{"num_hidden_layers": 9, "hidden_size": 96, "num_attention_heads": 3, "num_key_value_heads": 3, "head_dim": 32, "intermediate_size": 384, "vocab_size": 4096, "hidden_act": "tanh_gelu", "norm": "layernorm", "norm_place": "pre", "norm_eps": 1e-05, "positions": "learned", "qk_norm": false, "attn_scale": 0.177, "bias": "all", "tie_word_embeddings": false, "parallel_block": false, "extras": ["capped logits"], "init": "normal", "init_std_qkv": 0.0208, "init_std_o": 0.00491, "init_std_up": 0.0208, "init_std_down": 0.00491, "optimizer": "soap_variant", "learning_rate": 0.00793, "beta1": 0.95, "beta2": 0.95, "weight_decay": 0.03, "lr_head": 0.01, "max_grad_norm": 2.0, "warmup_steps": 200, "schedule": "wsd", "decay_fraction": 0.896, "decay_shape": "linear", "final_lr_fraction": 0.0, "batch_tokens": 32768, "max_seq_len": 256, "doc_mask": true, "train_tokens": 112700000, "max_steps": 3440, "dataset": "wikipedia_en"}
Each number is 50 + 12 x the weight over its row's rms, rounded and kept within 0 to 99. Layers, rows and columns count from 0. The size before them is the row's rms in percent of the matrix's.

# up: layer 4 MLP up, 384x96, rms 0.264, rows 364-383, columns 0-31
# down: layer 4 MLP down (transposed), 384x96, rms 0.259, rows 364-383, columns 0-31
up364 083:53 53 57 77 57 56 11 61 50 48 51 29 66 40 54 41 58 58 53 43 41 42 53 29 57 57 56 31 50 22 53 43
down364 090:45 49 40 69 36 43 44 67 37 54 63 68 51 41 60 43 41 64 58 48 57 57 52 23 58 39 48 41 51 50 55 37
up365 101:67 50 35 61 46 52 58 36 40 44 43 54 53 48 48 44 71 37 32 62 47 38 46 25 58 68 52 55 67 59 44 64
down365 097:49 58 40 51 34 57 31 53 69 52 64 36 39 40 43 50 65 73 70 71 42 58 46 56 37 56 48 33 35 57 52 33
up366 094:56 66 60 62 81 55 29 48 64 63 35 30 56 64 56 51 51 58 44 50 42 46 35 53 51 60 52 66 53 46 59 30
down366 095:66 59 58 30 37 37 66 47 58 48 63 49 35 37 33 49 49 37 51 60 58 67 62 49 59 45 52 56 31 50 47 76
up367 093:48 43 42 44 55 58 35 76 40 25 70 48 41 53 64 52 54 39 36 41 58 69 46 34 54 49 60 41 51 35 54 37
down367 106:53 28 60 40 68 47 49 63 63 58 56 54 55 56 50 46 30 69 50 42 57 62 41 46 51 52 46 22 42 32 67 39
up368 105:42 47 50 56 69 40 60 20 53 58 52 38 59 47 41 49 65 18 60 42 52 36 44 57 57 57 52 39 41 73 56 60
down368 110:43 70 59 36 54 54 55 25 62 48 52 45 69 52 53 65 53 15 54 70 63 39 57 39 56 55 66 46 47 44 64 48
up369 092:31 61 46 47 54 67 59 46 66 73 48 61 58 45 27 44 41 50 67 67 64 54 53 47 58 46 72 48 30 32 75 67
down369 088:62 35 42 42 84 97 38 51 49 58 47 66 46 49 34 40 44 48 46 52 64 35 49 37 61 55 58 64 52 53 53 58
up370 089:51 47 57 40 45 42 61 39 60 67 54 44 81 57 63 47 79 43 62 56 52 35 59 57 53 32 50 41 28 44 42 54
down370 087:45 72 63 40 43 54 48 56 48 67 41 34 44 58 57 56 62 53 43 53 55 59 67 54 55 76 39 52 62 43 35 50
up371 105:23 52 56 50 64 44 42 51 72 45 45 26 63 54 50 43 65 56 30 51 31 49 57 41 76 52 78 43 56 45 31 41
down371 103:54 58 56 46 54 48 58 59 61 27 43 32 22 48 34 45 39 54 47 42 32 61 53 27 59 34 52 43 47 50 19 30
up372 094:51 62 40 62 54 58 61 51 44 71 44 54 47 53 40 55 65 42 36 24 52 52 66 74 40 60 35 53 45 43 38 56
down372 087:47 40 38 56 41 34 35 61 46 38 54 53 65 61 49 51 72 34 60 66 63 53 43 49 30 54 26 38 35 50 63 39
up373 089:65 39 58 68 47 46 42 51 50 54 68 58 52 64 44 37 77 49 51 35 68 62 56 66 42 51 44 50 60 64 50 37
down373 097:50 44 60 66 52 43 36 43 58 61 53 34 45 33 51 55 57 44 35 29 44 36 58 29 61 44 35 41 37 36 34 55
up374 107:49 63 34 75 58 36 71 62 41 43 38 68 52 40 42 51 49 52 49 46 53 54 48 56 68 39 45 37 66 53 56 37
down374 115:35 43 45 30 49 36 29 57 58 50 32 47 47 51 47 47 63 56 40 33 32 38 72 49 43 55 67 27 51 50 49 51
up375 101:59 57 35 68 69 67 49 67 58 42 58 59 16 43 69 56 52 47 68 49 46 45 57 61 43 27 63 36 47 37 63 48
down375 111:65 55 61 36 48 63 38 61 47 50 50 68 32 35 60 47 55 32 41 69 54 54 50 49 61 63 45 45 55 40 44 57
up376 105:58 20 59 45 70 37 42 58 64 56 55 52 27 78 74 50 54 57 43 32 42 58 37 47 43 45 62 42 58 39 65 37
down376 110:47 33 54 51 46 58 13 48 48 27 38 66 42 29 49 54 39 61 47 57 71 47 47 48 40 41 53 37 36 44 54 48
up377 106:57 57 23 60 53 34 55 27 55 57 43 50 71 60 41 47 57 52 43 56 41 44 32 36 68 45 44 45 53 53 68 53
down377 134:54 34 45 47 40 58 58 48 53 47 33 65 47 54 46 49 44 37 43 47 58 57 60 42 50 48 57 56 64 43 68 52
up378 093:42 45 39 66 60 62 63 72 60 45 60 60 33 56 63 57 39 53 51 51 52 78 41 48 52 74 33 43 31 60 34 46
down378 093:59 41 65 49 66 37 52 52 43 44 58 49 40 35 32 49 48 70 35 33 55 39 56 34 55 47 32 55 28 57 39 49
up379 110:30 46 57 66 55 52 36 63 62 63 38 43 77 40 61 74 52 49 49 61 34 59 61 36 66 47 59 43 36 55 78 31
down379 120:43 55 51 50 45 46 58 61 39 75 38 43 54 67 44 47 42 50 44 52 59 15 70 67 62 62 51 44 33 43 49 46
up380 110:82 42 47 51 45 32 54 63 44 47 37 64 48 72 44 44 45 39 46 42 48 37 31 64 40 36 48 46 54 43 54 37
down380 086:28 63 49 67 39 61 43 65 46 46 70 64 58 55 37 49 52 46 67 43 68 43 34 66 35 48 53 57 57 58 37 49
up381 105:28 40 27 46 56 44 37 26 39 50 34 39 32 34 57 79 39 43 52 48 61 43 45 37 56 71 70 33 50 39 48 61
down381 094:49 33 46 46 44 44 32 57 35 66 50 54 47 51 50 58 46 21 48 58 60 71 47 32 65 44 49 56 72 45 43 43
up382 106:48 56 56 60 48 44 51 72 65 56 62 44 55 26 64 40 44 36 40 60 36 34 57 59 49 35 47 47 66 45 35 78
down382 108:43 48 37 44 45 55 40 28 56 66 47 52 43 43 46 52 48 57 52 33 46 69 70 62 50 40 50 47 70 41 47 53
up383 094:36 41 59 49 44 35 29 68 43 49 57 50 29 57 57 66 50 43 34 38 32 59 54 59 33 55 74 61 43 55 58 39
down383 091:41 30 52 41 45 64 68 40 75 48 34 45 54 40 45 52 70 52 48 58 48 39 32 54 38 56 35 43 32 64 46 34